Weights of a small GPT-style language model, trained from scratch on English Wikipedia.
Size: 25 layers, width 96, 3 heads of 32, MLP 384 squared ReLU, vocabulary 3497, 5.14M parameters.
Architecture: RMSNorm before and after each block, rotary positions, embeddings untied during training, some layers without attention, local attention windows, normalized values, value embeddings, skips across layers.
Each number is 128 + 24 x the weight over its row's rms, rounded and kept within 0 to 255. Layers, rows and columns count from 0. Numbers have three digits each. The size before them is the row's rms in percent of the matrix's.

# down: layer 7 MLP down (transposed), 384x96, rms 0.0706, rows 18-31, columns 0-95
# up: layer 7 MLP up, 384x96, rms 0.0709, rows 19-32, columns 0-95
down18 104:129145144099132115094117088110167154158140125101113121169130158113146138124109124140108122105149148143104152120162203149151119150144122129099162152149095168133129125128100147129141104078170121124121099087081122112138142118130153128119120137138145134123169159125161110107112137187090087109
up19 098:137155147111176129112172117115086156098130078169133123114094138103063110130130123128092150090120135134169102117125157126109156105096095110175142158137106135169133126100103106106143160107121094132120112151143150107122111099093092093134129101155139106166112159123122124101131133108123137127
down19 098:151136108075109113114129093121160133137149117106097139117120148113125135142105119091099124120164108130179132153093141138124130119114110091176112156127139113130147101130141146126137136126138152145089128123171138127145135105093162078100124130095109181105109120087093126125081200099161124139
up20 105:096130125090184129104129143090088087097122148176137121170132156132110110146157121118107140119137094164078134104096111128123116090143160164135118156135121130131135133093109160131120142094113091154119131146125145115144109122165170137129124186140128098139126105093142125067120121107091132130
down20 099:134116120095130116117075120146109119101120086125157144172123153086106108176073098115095153106129151177130103132118152171145134105116135125114104127102122126142159157143117132120117081104112108106128110158129127126136119105079141103132144180147107070099133124120133107110163113165131110150
up21 106:154146146135089086148129141156140150125172130114091101130124110166107138113146119132124138160136106069109125135109123158133129143153138104126162146144155133107116166089111184116133141131181139108059128150121099101138110137138141182128119152116119094150103114129137112093119152141121184104
down21 102:120124131128104144122113168121166192136112115145098133160121137152102136112155127100142135151119118108126153175135120148136124127112060112158124080129126160131163137121108158143141077144106158047151158120123089126132138120161124130132119172126153172110090128145112113149108116148135139126
up22 106:168145164164119077145103120148177120156165105101131143137129128143151147138121134149140085148122089118136133129085155148139088104155077106135136125101158126159138125118164118117114120169126098146137163129093155120105131138132151146138148173123095149152152155127124123184141125090133169106
down22 112:180133130154133131132092119153144140130121116139153138121130119130162150130113125122083172138112112080116103135089163113104114109109146089178124111109164138164142097103142120152087091162111132124153139102137084135136143137093123106116145173131122156111110142177113130091121083142159146173
up23 095:142110197110129112074126154172140123109131116120083118141135165113117114128082139139086112166103098139140144092145113121100148104093133118083130150133098088176155114124102095120137136149144130135124148141101111133090165136102110125144126155107156162099093144166110128111133158114127128101
down23 098:165161156171115137138108126122126144090116110171097112096158120170152122159144159112105154134114144166173142119162116152126105122143096094119111086105128108110092114124149132151112131152148138173089167099135107159157156121093105130134101134109090166128131138154096138127101159116142095125
up24 094:154123189134151121110102137124104108135126145171129155135106120141125152130118119126122104120139159128172114126153106078103138121105122142097125139149098091127157108128139142057101140101104125161096094155087150120086112084139110144099131095109123127128155137121187106117129115095150169106
down24 098:135099125165149167094138116161136123109112106135164099093136070124115111116101130139115162116099130114159115174110152153123140145094133108165115115090140119099110092159150106109100075123138130107117113093155111114105118122115114160091113115106159107166105092153140161093095123135128145098
up25 090:098149130178142100127143125146120104132140092148097111138159143143085085111127136153117149139137157130167121146120178116104093132136093139107113153122146116111118128160128116128080142144087138137099153125113117103145166135139111108134135156122132131087066130087134123133115180167140196116
down25 089:140089096127143083127117141104112085196105145112100119077100122107122137097130123137141125133093120107140151109092119140136138161122115121124137139123140103124106109108134167124136116136112095150130117133124108121117142108137143183098054103084163143128116110128132162112136171099093085096
up26 109:128118148133096115098158133114083144154114106111138119139120121074134111115129129142108144164158145158133107132115159099126132131104144176123131146106145116108125154121160108081165109102126122138123099080128146116101154104138097176118144131143115068121064171119139083144104142111123111082
down26 111:163140087174130156144139128143116145109155132116131159130168118142094113112108128116102140106139129176145100143105125116118128135116127098141093120089142113133136151134106152105122110130107126135120164112062123170132147091140043130101113107156127108105122131106137126171052128140145122120
up27 114:085146115129133119146164124121127188087091125109143118129120131100127133130103127113046157146106159143165124131133131124127113135130131146130124138123113120143149154081121162082104147110151148125154136136134181122079124112136127144123140163190106084183105150137135111137133148127151096117
down27 113:131141130110129136136156130150114122141113084116137118133107146106170135117112127140142120093085157084151142132165130091124155138102159169176117098160146148095097122123078131117107139139150066140125087148092133134114085118148106135132127145174124105152085095109125154166170124144145111115
up28 099:126097145112122145143109111139139171114117110115148096158131094151132107182176128122123068154132134130134102136115117109154111089105119183101145144153149094129131138107114110146166130169130176125081102115087157121129144148101136137128155137169091128173125106135140097145097127094113132106
down28 107:148115151172148143116134134102127126110099115146157106126165134095121130125119140118164081187086169122098111125129073136155153164152120146155150143135141131124119148113149117150141115162124131143148154114192082118148145118084114160121119152101106134149159107109108161109103169138121165121
up29 093:113153138135129115132203102149119125164138118122145146146141129134102145178143119111109117140099109111138133136112145168147119126169151148121170145139107129135113148092160162081106144118113117110160132123085146174181107162136145179131106114139124110131123136099061117146114128158146101153
down29 094:132175129124129118158129141107120085142122168109138173123132130141138093147166141159133134139140163177143100119099163186146117128143138163104163152102104147105159094091139104122170178136140122133126158120152168180135121149129109126118099111123153143143092146103136109166141146143124099109
up30 083:169103151116140165127141137109176080132133129108114143118121107149137141087128096126119135115135146133092140084111110143127143160132071139125147136140086114175107136112145188111130146126119140106079170111102145121135101172096139142124128123109132124129110117083102174158169139164149099128
down30 103:142127135166125136132110132119133134122132148140136169137099132119170152109123139125149101101100115124107175105142109133121134122122129153188138122099127144175124110130130149143123144112151143109124161108049103142121122122156187099131148113121130105077096094136153171127083090177119096110
up31 091:183118139109117112175143111140096146146083089129140152116111169108111108092146128145138105101096094135165113131085180130112131121099095129113145137115120129112115088142126116128143156137104123172081113126102168125155163150126107137122147125150129139186134138148114092105122113103088165120
down31 099:192105125118095116112128100148104114144130133097138160086125152101122111129094142123113136129140097141175110096074157142098138124107136080177125145146116151129146103129175123148099116143146117135119114125173114115156111088098117120098104109126120139098151110134108118128055129105130094110
up32 107:120135151149132086134130127127131149161142112121120090126118122122120061125107140176134090143103131126122104074110134157108112128132118160122129135093161146179123133071128130150161119114112075145088077112108156146137124122125141121082166120118123121134135149141068095130097106103108148117